From a checkpoint of a small transformer trained on Wikipedia.
Size: 16 layers, width 320, 2 heads of 64, MLP 1280 squared ReLU.
Each number is 500 + 40 x the weight over its row's rms, rounded and kept within 0 to 999. Layers, rows and columns count from 0. Numbers have three digits each. The size before them is the row's rms in percent of the matrix's.

# down: layer 9 MLP down (transposed), 1280x320, rms 0.0766, rows 683-764, columns 160-239
# up: layer 9 MLP up, 1280x320, rms 0.0814, rows 684-764, columns 160-239
down683 102:400486451477476559545556551507519531450536480581461508490468565506528459525433511529546460412558502549492506535535517459439411541481561523572432515472522571430440523503536493488515457476499493450496440499516462570496465523511486487468406531
up684 086:466513520431445501521562492581441491580506451496495474484564484486584532478540522490503442505494457497514518472524515487497493526561513453482484496509481515507494543528478427470496439478460527518474498530538463415600507542580509523468454534
down684 089:367491558527493491510499400464504497517451521485536500458490511457499500479496539495448579482471513492445416471627484516500524557495557489518451590556404493472512505479574509483442548517511522505458491508440488548507534505491496600556517557
up685 098:521520437476526550511528503469490483420534553589499439509515534399474492529540461439488444537488520511569521585520539554532448466598496562512518505486499492434378491481478502435538507530475479510472517470547531502476594450442611456473506487
down685 102:511502566474514455521503459490497517470535447449482478502422502487531530517553492465476436512511494532519464458523436494430525538523532492458467533513501549457519499450493534514484548454487554471474457520519483471479539495485506421486461497
up686 097:496555478497562538520511543440532496593600493537486480440515535519530469551479541499451494472518409547469463530468484585495539386474527548488470553475498512442511571472433533422479563475433519479456400499509474528469534503536439455502486496
down686 096:463480520488448503464545513465539511454488466568540521546556444506514560573426504450496431478530442520507410496412443502516459468444440571468490531489523472497537534518463555539465562495568461475500533478481585496470471536539549547456518499
up687 089:478469529518527457448448526546485502528510501567501455542561507546473436508505518499456497500450558544491457460469521489532443502496507445523487500481607521476479457574508469494502537594444482450576486510464570585563474547525505531482518533
down687 087:568516440433515469470574496595522514425487520476485517486448488496508497503500490504539513449485459483488519511733537522535494491495445498491517489531449526471516499381474500505444460473498509604460512529456485420458517483532449440497536509
up688 105:502564485454500538496524566501584518508529416499537490504473465501483476541545519378499496477440510489576512466503561540448529454483516523487529514489505459515455463441486539488415501564548551479455504550492520532567528583505544476492454518
down688 109:560607502478422453464515542489488482522518438472502544452486493497517532532484502459460512424422497469538497517462480518493552493534462474510547480531577494572537518503516497539478547497476480459475519520489431508404491542517504474458461501
up689 092:461514512513524494528515512536484508556532469500477514461597492448519486541548510540510413518510494469491517550481516496474447493471458475472503542562440536477526525426517440494503519518437516456488486557477496482486473510569554438505479438
down689 090:543501512510498493457506528459564514391508487463480465551419514467461573443507564438524501504474472539536493470588432413454561413496509531470527431451514435518616517477460479533485430439441572524414512431473491459443480503473448559476461545
up690 091:501507496514502502491505482436553566530542555506512452445580488583500460516481495491491510455537432487490489454501488513458504423548534425439512568453503528538495541515495522475467440483518454488456372485489545437554516420485528570451520583
down690 093:516408497551463499509507506465466494474466490457446504507391474484571555472542536448530501482524393493531516480608490589507486557477518470482534616517513454428493480467573475522489533457515502512423455441517510478440519514535519532573473442
up691 094:496532498457484490472502512524498546474529624463469424470482470503535460490506480507537518441576469451450458451500513508459547530532538434426434568500458543518478500493467544470524506533463556500484470535517522473466481472520489493535501511
down691 094:477468552599489548438504580497495482542439418541433480472511541462471479476535529489506472563384531460564499495577603527508433480414480477497486479602530493533496550555452473488502519492554495477455515517476481503507403576426533482520493490
up692 105:494473505572571547479527585532499541441539555509488469462490514518512526484541427487498546548465548516553486529493478465448467505560439508507491591484527538480435508468471416448513487489505475457500377479578530492557519480506497463496390532
down692 107:446463486520521465507495440534511547491498566519525549560520525512489554513530373512513538534536550435468459555570505481498508542539501534536517537476481538430540533503493474533547502489446447527507480536534470515489502555495483524480469472
up693 105:550503561464593531510450531474477525538593490483484518508463529503481506523516530558407501502546520523517470484421557486429563441523460521509491486464454547476467478502486580498502473486566521460447577525395500515467485495489473512480496494
down693 107:559509418426472473533511463487484449526449555566542553520456493506451506475487517521447565473495452548461476464421570482515480500474494595457519519471360496442482561446465527522552486463517523537446530424486524534478542473485517544531511522
up694 108:504507512485560490542485586468541524515494464516485448559499530470450429456498537517522456537555499466508539551488479484483478463512532511427461473498490516505470508467548568461540532566503454393550461500471467474445529445512582516462511472
down694 106:533509526520529486511510531501482513485468456472508467466590449592546436439552567476471481580496513532482562514434509484550461502450543505496455490454464602444489495571493531463523534592485491472522485500543531528408480532491421551496515497
up695 106:572480581542563474499488465510544508445452586478425492469531532490516550458451536468519532428459495534476540486478527486449475496492451493511541454554475495453544563518496525535529526463493581462543499599520544475571464549571527495485500528
down695 118:523497528495497460440472483511525536439501495467441451417496495413450562506497461496433461539432479527587520586451533495476493491568528571441523505500477507492536525515486494488463514526571477461527506545402497589549442468516472536561480548
up696 096:490491513493566500481465541521486516564465533488536523483497540463522489536527490466500516488516518532489557556391516471544514452464512542551527482496485533532529537485473502486508534453477541460563469440528609454479519501524487549469432536
down696 097:416428527494478439557504505428511458535512522454507594484453507496473520502559476466524495481493500551564530399463455553466522485531556513524506522527410451502486477472491518497498497479506495505468441494431501444507490525474457427521486490
up697 103:490489511554492474452503462431472467518541539469540479478510535479546472464547492451493472462467508544501593563486506539497480498446541511410498483572499468510495495504508537472494451563469533517544464476451537541543553568573527514489520528
down697 102:463525541433488470465441552506514524396546527498483527478491501517557506484566493536473477458533488517479505580521566500423483490479510586473414501485541508466583377498484515504493471534498517509501529502484473563557514601531503541513421496
up698 093:570524488514516488517474546503494517469552518450467452484496484455544550490497499468509525524535490471526614463507482516496497456511484497462514550501504505488572560502503483500479505515530473572479467485474465501524513435465529542528450546
down698 093:501441480507489488473552450528535511509509539487453515478470438469462549575458510521529494474501498434504490524506450544485476525509517425545452482542455499526536544493489548504447448499431516521516503557494487507518513541560510433480496484
up699 051:442465549518491516496505553475568591505512549466477493454468507497465474505505547461485519497484472427497481440397515516440496469474445531477527499495478516468499563477417541486512495513530506439543456511433531376519524495523523530477463498
down699 044:446536577436475486503495414519485500465527519512481483483578433464535504589525468395490466481475566478476483480493503487511558453406489482492458540506482515450515493378460518516463513510502633530419506521488460498501468461504559610455513464
up700 096:538475491460483533503542509502546515474621535479501489443511559494507461508428494530444420550521499487545486519481502572450473503463432454502457486509497542486490494539544468527599477554427476500505431496508472528460490571528464460455484497
down700 098:480493521511512463482475495424476489492511481513464422473475469473451557472425366411502454489519505497503504501505511497508490568523488446472469481449470532555493508525498492491459461516501541513448518516508495473391475571512569512540532461
up701 093:501525533482570524461597552435533521501479511543505454499499473480488478489528574518549451490495449499491542460504519546455489404509485547474462509531469590478565574439453522536492481494471447487505513465523550494520543476533508431430518512
down701 091:565487490517492499509523589515480420494548477433489474543475491509509448468482464521448533521474537560498500484651572502580460506502557540485447470507480478489503497472535525532497457539480467476531499499477568478536466477554533481477477529
up702 107:410514486522498491491538514523501506453447481500453480493460504552503498489454424529475542438497498496575481541433484467511551534547551559475569397504515509508497526507474499443496476484511495493529503510473563489447528545470520528454502569
down702 099:432447477444604521511487442503516504510508490557527527495492578557467559493495479501459434490441478539549524490513534524492508462462556509567496411496517531516418529447504464474483493452497540548536433575528504487499481480494482503489483590
up703 097:448498495538570464500570537530531475438562529531466496507536507519424481478477566495465497488558462439568501548479491511460512486481444624437510478486478591463473463552472534445538505514561569466516560480468532525507530536482530457468481478
down703 093:496454542509455518468421473478543544535517485502492529453519506412474432555493480487487471450502460522542551506521472530408451481454536499527564491573425430496550538448559539515523503524491552487512492471534526459498464483499562486489562514
up704 061:471473519458460545460500516508576517601492595519422445434543513412533531456477510500448507528476512485512484569421452492468462456596457530526523521487474546443467519524477557475492470517547459514509460528511497511527513493491541485479481479
down704 057:481505449452534459545438471488513507554508518474468489492488510563549551465474528513474468581522572464449476512506456501451497488501486511471555474455573509471563480548517429458451531491559486465542409498462478482534550511493492484420552472
up705 108:369543442465528483445594573442575542568556525519524513435477555539472389528548522491521457429508502484465517523461535556510465478584465521523503554512510517429517567436508522470498578431458512500516453508518511508545497417501541471479440480
down705 102:482478530491442526498508489424492529418481456450546503508501499526475474552515495490449447446509448533451516479531512498469481464471504570527433512527518478504558554470433528513466524381533511511471462509473598494485492485539528525472578457
up706 104:504521586461445562470586530510567525492513504529508480515521489522453509514470501520495522479512466431617507502469482452451438412547524467520514525533485469477405492461527555426536474570523476535512489483468511485452499486554497532445542507
down706 105:519499484468475515481511410517519480517534481447463514457476501473535543477540484555461500532509455485478488499535553430497515469448489469513484472498535410519549510462483416502544431522555486534500485487487457430559522448516499459498456553
up707 101:451497480532461560415543542527485489453493490428499519548507563521487548545550521473420421506512467467559517591475494458490502520548517499481515458604393455438515463544494513471491535527528530473504493453450555463452568543575519471451440417
down707 103:427455499502509517449505499545492469535532468524490515552539518495501529490484449469586446452456544526457505499532554473472518489467533519546510451481490510435486440497551490499517520488443408445525522590521512533502486541536464560489548498
up708 104:396494467520512561509518558468494533453499449481510551511525478577431478531533536523455516469558503469476478531467444489588532484535489514544545489465482539441424511539494559453501504506534501517577467569484430484531615494528508489491551492
down708 103:503515482442478508498434503547488548527485445455504495505470473486560539531481551550476493513503455511471496441583494537502413506493510509484447487408471518497515463479479517445457443477522546590433485449423399474494539470452500643579448533
up709 099:548471506477510584501481588523453462514465500509539400507452502448501504507518432511461511504476449425498477505423513506516477501543458598481479529508455521426416494536432474536456455450490537489532503479523429530531481544472506472472496579
down709 099:439460468488521451494483519497519478474553508475506463543506486548475520464434498543506474531479514448513482581433459496567562466535487615507479470531416566482511470519482531537509580473484531504474475426424402563497499505476479515543440528
up710 092:516563492555578433497492458484513516496536543499542460552511578458507481438477559546488430441452471422497506513474517503442524429525507518496481453517452479492503553568483527542499495537495496511532460540496537419480463534549474470524427447
down710 093:467449473484461536474489505528487540560524474520501545573535473483505524523517433531534547552488535470508499462670508458484509452481533471449530585520583472493419524496534475522471507481469522520474529556535510482587460480450487527559520476
up711 101:500489590486431487474470466441546490470448531562469518503431479521515519447497547437410548486517500427514539499468485464460493505568428507507562457484465573483519527510455516390518426475477521491512509520475537511421457483551461531487497477
down711 102:501476492483467441452451504488440466513484529520495471490479461501481492515516514516542507483422496465493548478605384502506446482500495487499538452450520487537480494494493584512520438503581488484516496527451495579518537520543397476485491423
up712 104:469429499440557462475526529474457500483497474560503403480498522523496455562510501501480537531516463447470530444485495540423463479540550429536539482533549493487572522551535524474526537544506518536501467481441471540501488521520501429511474516
down712 103:501479555513537471541474519485415454477489530489480535533552623531603524570504509425479472516481524488592547589440512466458501473597560460485524467565517529549493495549520505508488540500512533577545571505454531526543490483549490480553484563
up713 109:487492523531516565462550503508475544503512517512468527478511520484397566477477558527475501553516485461485467556403441538489475424485508464528501566483496525509488480461528514495423474527533541500563507486487463511501503510483529631489420495
down713 113:545435476496553495416479472451494486512518450526464496484514510541494516443512489505481514504464568471475414452494489434528482531548520525460370465542537475493538587570550451482525526483547549514497453551531481552475546539450456511498514534
up714 050:519479509473493497483506581493585540480495537534462423429530469439513471459510541474441514449510555444542509461415514490419506465560454532512507471521530557438501581507444522486509444574519536447478519487491507518495490499488525522517488491
down714 050:457451453544531545423484490500529549560488571518549450456546508458474540467495529510502529448467519541429432528525511539555417502397502369508469527480528597479526569504495428492541515581471494540507541517448549516498471531537542549499518409
up715 100:474389475555485532498492578554497502483478471479455500550429523430563456499498521504517485524554520404537488515502520488433553533441490501479568509515444474524433487529447442475465511497501554493487498508500556469523495533499578553478479517
down715 101:559512542483433515477487487554535547512570475543555449513500451505555501520464518514567492464483458453500518514502529496496509551507498545437569552427527491471546491468497448514569476484477480528481618494563490495463507520453510488538512490
up716 095:507477500507467521493516463513507498552516507490400483468571562571544485532511562468503517491434475469520509459454574486505468502571463521546453417550512545515556523487491489426518594478427488460537447549507624414510491497517547519535460512
down716 096:509496504482552532509490503495530522513457488600425508499521507545503492504451470528460545530429558430484542499556584437503437524498507475479500476523444501475451575527470516493497459490493513486496481566493464446573505547520518473489556435
up717 116:573467544542542513510507538513530541525530530417450511477498499504468517487459520493473478544565462444493482467464520534478475545536541563494510511515540453499532540555452525514543459536422557534486514529427463516499533462485503520530533511
down717 112:493480453517502519501514457540483623503526534491514570489489505510475510427463444517485450533456513475448460439527498507464487485532578591466541459469479547523438508539580403465484464427563523561521531594441470456538450467471530485520523560
up718 085:523512522534469528481525537516554509423531442543531413452482468520558538500480490477496458512495474448483535436530506478489505505569447511596534548481432516464538496468479490521559447463503518476486471501485494515479485515496464488524439481
down718 090:509526509457566525499535433579537470516546433546513543481451473520526428527525469505537501566526554508486518545559525468507453506510467519485476534490512519523460524532500549484563494552463468438412508489503540492424557537454547494535498498
up719 100:514510504504486437463472525464456587441498467513562553472547581445567489529570437509467485527530529542519554490478459516509477445515522541550496488471436505515470452549527488437531510531496529451465449553496470394472496518507488496464496561
down719 101:430487523469590441548470480457453573512480523545538500484500542552461510522499537489482462539481452495593510487399488566533515452556489475537526501469542539551585516534512516506470449504453503540480486504531487482493453430496490513526545471
up720 100:458447447533493508509517510575475592504575463568461530485501533451484487534536470432485461454523497456474518437480485503483484509455480511486550452460451560515515531419498476500432468477478551484535522598413482491518457521538495438501464558
down720 105:542498414472500457504493502512516542543442596485552502479446476540544458440447468531497492549466537443437530399514528546490487501481584526480439504523536500490478492551540491523518571571512541564554482534499474518533483448522523433537603481
up721 096:435491498517483516498578502510485509502567467519516478470514508487539489569443488478501538540420493447462562488525531508460526489517481464452538523515475548423548465492455499474509514538565524514512476444466516498480548552436496558492372442
down721 098:407485529477486478521472514493427518377516541469530470494479468531457437521441566496459407500474473496464410570489562513521506470544391441509537437476501449491495480448470498553443507511548487481475442463542458480508481568474557539488447469
up722 098:483506568465522547561480539482514503468506489558472559466515497479493506468485534466512512479485493417535440519506467540518557506553456541533550534522540533467503492516473496455495517449529574393466478538466479476577526520567518476481473514
down722 095:479429496546578486490477481519499513549539498539466479521489584450460475516472558537521545552479501487578499495545527537481492500457563498495504482489535452455601519499442447564525498536444489508513517472601481512453479492515479513465485425
up723 088:432553504507579470424519535502489514436522533467578446435526477414508533547500523446520516456532440437480535497536541518474600530514474514503541503468495501510466536545447559471509451491490496461447462569523520478465474443489529492503494510
down723 091:573486454496485440509408489474525472519531499507575402533525479500480529540518478531505514480513567471459479522585522456485528510470498407492569458517460479568473510452431437390545386515475495471438464534586474441471517466470412499460515532
up724 098:515523479462537493400479463526472566495502436513500539531511489531500486487574501508493520574514488422555505448470524440513493530535488487498461531507494513553497477540512537499501551522452525440507452532461514469543470534528605575480481537
down724 100:505491457485528549607439518513523495501547529434473555522497516454549530490484485513466487508537477439455530501526557477529417485390489519550498543519582516567527577477553506486474539488506487512444429529519418444505549487518516505433552545
up725 110:526442561548529517513481518535512501464493590473475479461514452459526518484465513497569526510482428473518513578492451473527564476518457518468479481562468552449491509536469524553548525511452533461554492509455464499490489622548559499527493521
down725 108:501483517459479510471449462504502491564514478516511482464497519512558527520516436502539476481471519552531487537566478439475502472521420518460494493530492504515531466504498580535445529528589449468551543491508505497512425533562538492513496591
up726 096:510471502432503532538524523503533476540568507439506478467481532535473562507472491562488458481520489542507551454474492566538519502557466475508430493596497609479490565543483508466503482495486479510558484449476441468511487516489470449551488449
down726 094:566504467532481489502479528464455577437465535545571428462512435498515542444545464366537472502447489568501482462447497449514494411464474504556519480473480523468523503551501499531447521475517471536520561449495405485481481507515523524495513523
up727 096:540451509480551486499480471523498483516499494509415513511493491485511450483568562509458518428431486470478424473515516490464546556453561523543573533545466527541427503562490478497538527484490491492520527531504523523485452579608524460517427511
down727 096:517563556540445483477498511505490491423460491523554539611476522461481527533534481430518474475551540487542441515551516503493535555459557554497434554566513469487464439491460552480537551561519575502472443526452517535519493546476529490480483481
up728 101:363502506436531511427529545447540504476415471551495465490504515520410483527514524495504495520560532507527598486504457485474499497447520520551529465523531429423435540560524561471481489458501495502500493454366566491535522520478488478516497430
down728 099:461540524558475496478489466461546485448562549502485553509543523506496502489477535454509471449424438508555491408438498503456526466480521491512548392527457494432619601523466485527513516473583504396482501462557471481484507590499516462464497566
up729 100:526460484522558557486481496457478479494493471566564496476522574525492495505556509531432492475503484602441545480448480547514448518545473419529520445530508437496458523510495461470529475509523475457539404462506589575501489526539548458468497521
down729 103:560479497488495454447523525541546519548508513518498525533459527415494487524552572528481494491475461550486517482469500461548492522495500520513512513482483464540522569418528521485514540491538452469491490482519523404491496461542526471475556491
up730 101:457463491552512466458529495474501532500460575545460439483494544461568578479458563435484498526496431539584575548463510563537575495547493502465519455574488478447463472492443486485412493491472415468523484467418481510484553530505466449448487476
down730 098:463392501542532534480526508575527524477471494487524515472542463502496511486487480470471533567489492466525503488530425559497493503512523510511478471522535474489533494577465493530502473435497505496543421490524410543432518527577390422474523490
up731 105:452466537488419546472582505500475565506556486544387424420532534463581573439411526502493566497436479521523499484475482483560526476539541549473533468491570515467482507540520528531482505500503452492461441464534553569469532554512534505488523472
down731 105:502478583581498586514475579432450486522540553503458512526459511448530391527561464412509555525545461502478483573426449523529470464522588471474507444439617476485472524517505439478456532431483461494516527476520532555458561501493480487503444521
up732 100:509506505509499504458462558463516561450525457430514441488515448452506529532518534492495458445481548494504539487473561544451507522474437496518541457431515496506549453433503511522511529513541593433496489469478568441528469523495514506444532467
down732 101:492494554498458622519580498534484477486483474575506526495489472514533464553473564550536568471561540463519511490534442504526432492465534514468517586487495483433494455513477457399433512511472506506512482458588524466426511438475446529529539526
up733 088:520471558496572498491478492481521514483555474496510473497516514488493445518570482433468541466568476480527544454504508567470560468524524506559535479457494510459490480456486481465408466478575528527488458530567596539527538437492437543468512534
down733 091:516433474543499494484476518484502470495478480505538458449514531543538504463498509484535503498412461497523490496549452481540533466533540470439493468530469509554586481481479524530554467457487584534463414477505416524594533450554491449478468464
up734 094:433440611490497468483510459457451507507512557498418429470490511445535534536533564451467502555529444532492450512499485521519462537513485503502493531491442493424511488522499487447505543454410533499525528534478524495469487465510481507460483470
down734 097:534579578476433514517562488443469525470478471438478488504483467430488469497476509477515539494501502489405520560597529521507499524454469536527556534522509511471490452504539541492527515482463488491405543533494522558502447452391457446450509506
up735 101:485516503515498521452510488456586503506534514532511427468540487495465435449526514483379501566597484500583435506520479522445520548612493481532556547519536500499490487448477521505493485571514448513430539474505471531488469495506593491434495517
down735 102:523482569569457560522486458540494437436463507485490489425490521512451526475498445588410460497518527491527490488465461507480448476447528542496508482438494507554490393502495439503494512527557513426461544552456553512537530526454477455546499400
up736 093:525462491510596558467527551458526484501490499509432492485409523586450454490551492413444512588510484532579501537497455484528498430504510495482486562509502531568537466488450531463515427453526443488604554526477499500488553484540511477464522470
down736 093:475604514472597480488446446516471509490535455485434517526413516572493463427538560529576469468445531535435506520524487435547505478544466496492529535499527545510482543433501521489538520546515492459577513508517419438508521464473531476444517479
up737 099:499514531537568529500480470547619512557468612486492444494494533530458531497499560465488572503483509499448575500478529522453596510528486617462564489542539457504567519513450511463487500522477602477522494542489564498547476503516478442431483537
down737 101:583531516575512456547509496511456462551471463525495509444502505488488556501451513447422541559483583429452506514458512516448483429486574536529475453539520549469525465521452477555493433486519449482492447555478524417489566504543511482518435477
up738 088:505489472549490507530511595520475516562483528450501490462414493495570565471504453547453509468515443539512542512463516510505398537566509552483563446574461479510553588519446529536443448548493481533446456477500490443454510551527483487483468482
down738 088:508457467435575464552471572494523550513500458546551483530557463508463532415483499480459423437477511500495504500557476526514458543478509434475512511407545487525497492486487527461542462506567483596494464497520549437493470527425494496480504438
up739 107:546544540428526525447509516446428517512464484548508485528518530445449494507499520425494488501468621546485534516499559480519525470508486548497578481506503551512413486519420520489451522548538549418507465641455540519570428490446444562429490480
down739 107:502566510453507491495535533469475503517557512515529487522514364535522435504476512517453475444473478477600447515411520493497528528442525517498463496483401485461487477518427463506447561536498459447479443524551505497439482502474508510462521502
up740 098:502462445544542581560533525450578529578481557554510445448483482524499519421545490517491547465436479522490477490513539570506469477584472431441542511470587530474453506510418486521565498501465500515533459557429544530563572586576470479447546484
down740 096:518485518443507497556522501505492482525510555433547529520514552527470545459460551488535498424526463509435458455517508450501463491525549527525424485463521524527552482524541459551470453512440559469477515462472509470468514456510470524511556483
up741 104:521486438543490474518536530436472520446478495515488448496561487471522511505541458509454480552467431506507521492472473587500513465480549510475477565492507476556436486519483481494454474477538497513475508510452514539544537508547523502535495543
down741 106:458482528504526513501481463564509480516536499505498440455458463515521503480475545453440405505465485482538456488482573408464413517486510473558493521496530552458568529500459465474509551550502510522484540603463532482457494414429492506482541475
up742 095:514447418554503537502505501496551484561507546459461494494547533481540494485484486539484543527465492568475505490477514560449481503522454552421488542513487454480477504496521487473530546522463542451511518549505524490492550550510432486503437468
down742 096:513527432544525508557511521536535519483480543524525540501533511503463473573495523551445514507525549482579538478525469487496453440501510525568549480464519504522504559547546433463544531520510493494514435541563471487587577490523519478537518493
up743 098:506496455440508503533506460505473526538480467466470465476528542549486567446500529496485497501510467509466502538493483475504577460602504525465534480497540581427491492417491393593519450581541471473487534477537485474504510532567553480477506451
down743 102:546516459464476464442456475491485487541440485543550549507570482522497505506566521557464566531488472561423566516325482438467471534512495547572481491448497550512561549479527409491503504546507540490451487428502506527488481491464460487514483488
up744 106:500506499490556441508515565466561508505462480472486493524398500552569501455498510519442492528442521514516502565455537488500477427532501483498483485521489533485547479430433527509488462489507496389583461508427498343491514479555424490489484566
down744 098:483532479578459477459504472540560501528529466459480607471532574457545471474560526536481495537569481508468565450556558518496571521518575514487503494500532527492436512514496520441560485545523438418514452509506495513494483432501483473525519541
up745 098:536472493468513522497487522572514478440453478524592481532420474457477485539544491475493578424610520452518542406472507478397489472483496497506496567499489491475445502434458514527551525568455529530551565524500478493497497554492520531454442511
down745 098:571517564557498503437493504512556466492483420458523518514496448414432526541452509501498473538479466494536481478459558488510472533524437567484473510528498552597534457593465497454532514500531447545422514507474460455563563418507540539540433460
up746 110:415430557504461495482576510481486486520482428449451486480519509435488557448523460522476474456475516498463533450465514492400634524489483432504474428527453560520430489565469477506479419509413468557530458510491512478451535546511526470489460441
down746 114:495512563484496536472507464533529486502510443481403529510571477540517479496466555515495489436508541499451460468447457476469595532491416523469466488489451550505507477559499486472572556456546494544445465479481547545472456423527440460472450525
up747 100:602517550476509453510520507502495516482546612429433475425534518404535467500488564534468492462469549546526467525459520631527550513431436522479512496502498529481494538503486498525514501468478513493532441501538492494495441525604453565454465524
down747 100:468463485485541469530471497442486517480446476564533562597525435501473497533490481486502507506545426533546435510482401518575444579497489489566462498479494516451483465531567525522486522515477507523513496544486494513451480455475467516449515614
up748 107:482528474555586575468455531469570503458527524506492468506497488469518423587483504449441534511507532472526448492462546560485568554588428518579530480496505544533422607455492534453508525494446429480514545519490572523492547470528524444544469548
down748 106:549491481504416503436504513448540417521540530514476465529466498526498477508556522519482537511438577457483508527475537588536497428436516504523558470510535491479483525483444487533501480437489497493465556487545507514487447497471534503483437540
up749 113:480490486489591449493483542502529503462540528525486458412509493544402505447499542499491493534465485469525476489472502474542454490465499523503553501529377513498500439549446540540511443477587516478485414511478481420538472510571521446514420538
down749 112:482511497445503428459464521511505424531512469534496508498541467531424601447552476542501550468567507494435465464515462493460513614520493518493468520431462488504529490506501502516514521469520465495490474522503493471509407463483472562520501457
up750 050:453411530481529539480509511470566579513491504520491464484483535519480423458488533459497497542508487435546503475400489537435528401472516528506513467479484483481508549524459460450508499539499535399579476463475569421505605484586522516455486499
down750 045:428514504514504414481659506461542578544481483568441546541519555462522484502513529501402418486538531498453474475469487540499512416494501398511469505473490514468521458489483527465460457514557471502473483492523537494502514491573451494497467480
up751 103:444519467559498543537476461493582491513486603511456435497376609514430527498513580544534523482455451508465513538461461518499521483530490456400546453470419529462608526506427438514478493518486540460574477480469461530525482546513494441494456517
down751 105:475469498533599489460443566464520506525437491510481590467530512561508580511475514512461490563424522607489541600418529514583423484506461501539492519493477511530484506547500493509435487467560479497542483470522449492512475463469484518462475541
up752 096:499432620492594491446446530447556481560560441582474479467450523536498473532441521506505507481512440517510493478484446485476612464561491503516526501483477538494535515497475539465458517529522505421595535507530496442519473552509528496498549490
down752 096:570538487473491448549559474460498584480531517577429507402522524480501461474486435472474563551521480391518523425472588490465499468454494494512490503424568495473406540544545545479509459468497536462518553514472419469505440548583568473530535575
up753 112:561469517513494545564605525484476504485481468474524473484524509424484507512486535516455464441501451504531569444455504605485471535488510571480527465494472555438457544498450509458532508526535468474561447503517478479551456543527445514529408527
down753 116:520485511459484459509495504488515511513529480522562531530545469420432465533459521448525436503420560553552505506413518496458458510514479490569522498511496453502507514448454502534569557520541533516561472566498515480442502505533538492496499441
up754 100:455513513478514493543453499587530498529441530537506475506470571577474448447420538425566522469480484458525498493478507555439478561526559569446550506443422491530460544519481535507515498492462463499526452575509485479553490526530465588542481538
down754 100:527493460482497529519442463522494489493445521453523547511534480532546505508458449515498495443488461482512477423461510608468495600423503483542436542382486445499411433491478486529539512540522529522466479467511504498510497440554494526475574545
up755 137:529506483476576534523506551486486605471493467455432430450489499465508448512485444544499518546539526495537553496471573483437500511542491521537495526526528573443478579512502522455455514561530596487531541532508517536513487501556558460457507535
down755 101:603552554544486476508486527517515543475526493491522558488455490540438461584536507525442505497522589487499484495572482448540476503470515488505442504488567478500545477533552490474455573493514556473448500471533481497457386462512515502476491545
up756 094:473488502487517451496472529545530592511489514464507504459513495503493488521533538514520445459493428458478493482483468537499475460451431577448528495483509496451497562466499423529553444657561540446538480478479407480462480491513497465466491563
down756 092:529515509509471487524501514450502529487487499547490472539564487497468472528544440531521417524479495558463470487450462530557495453482552368471416514445532499490542508488528501486481506512465533470533451517463480531543564489493472496457545505
up757 093:533462467546513451506506461414444458475474563500505491510480519495525481462548524473473470539490464499527535442500503489386429516548536561458570457497494455520559459574483515447527427482432487497520503496548520518449507551473487532540456527
down757 097:536500459518556448505481570446526462494514528500519486493550573495488487388515506442490489499518534425434547460617494458571474548528567492546472485506481463603481454638554543398441474510493509495509450512529499463493562493489560517497504547
up758 100:519459504511530534472496544464576499524488523529490485414533475538491536504515479466475442535522531459508470499467521501529461495486498490440530465525507473473433561505477517492552529561509494371562518545504569427465477563538480544457475476
down758 100:567493469484523475518508543532445549490524529519371488568513519516498506512468510507415503490518468504538534474464489496462539484522464451486530537504528529526566513498519488548492473433574495540484519472462471526518515433572500470522424476
up759 102:424457507521591462495479526546494569571575597501499515494483492529497522536505450467443445400477518548500494459468523565488502482517536449496467503487481475476560513444451478518506493484496521517467521588490488422529493543548522459557514553
down759 104:516471481492560528482511540556441503464540503519468435472477471476434569431531427546454443565541485514572501533413483479561613509475560529470518456559460525492450517519511529485504502480529443478484479487488549522496427602483525503563547527
up760 103:501552517495499519510572462479656532518518473433436445484465532459491399463511503497492498452488495427539562532469584440507512527492426446486515562498515501505528574526447505471566494466435476495492448545482523480453476601476554506488529513
down760 101:460601482481469520514503486491508532456487484501579468511514492464558484557576493502509488465496533449479503502554432487521527420430541519561533606472537535503494508410543506556478525475497390487591512481522496511491538518446546565538534534
up761 105:446463464471503452505576515550516521538463500541477485532469471478494524493489516517521529536496502485532486545433502510474507537561482509481475525530488536451460580507418478453469479604496511457559478545450448485525601465437461506525433526
down761 110:460474459466489477555519491415515556474424536416524478529441470453516525458486609478528474464440493540453486488372449479564460482510525479524526505468528579466542496441475514485538490553506419525517434482561456432499621560470476572486519504
up762 045:489502533488524502485567530522531604455513509514472479428486497478479474491466508472437465498445511482523475488385507534421530472512447613506540517475451602458464561524467567459502540519500533500498512499456551453536544537490547499500467482
down762 041:442520504534520487487448577506483515537519470494573593464451542493444537541511502512500472482495519506450562499539478478531523451456485490539533574482562554479472525479538424490424467455508489509464540514521417484453509505494533492484486517
up763 097:487546524446535469493495502435558507537438480476464429500465515447564526482470526544501507475464484458512507475533495527532475506541423504518534511496538500493402574484452382425563530579461512489462452509521486551503500530506556488518527521
down763 095:415494488454521565543553473480519459478582549551513509454617519503455468475511478521558467526457512488541500549641468522448547544460599467458493527461561489576538434484529576489531488401505506455500480540512489514535480589550487493514562461
up764 101:555512470470549465502537488476498500502484466489502477483468506566422474524494437425460506557558512534555537504459522534496507467579472464404504525528519496498495559516468594528460496599524509408475472479527559530522523486559488497513522470
down764 101:524503440503541462537475524578496456489462539494523572477420539467482447563471474578529473524551506445527552505506523524519417525537579489407564496491531520486537487501428493502509525445445562462443507468477504510486515443464468465534548532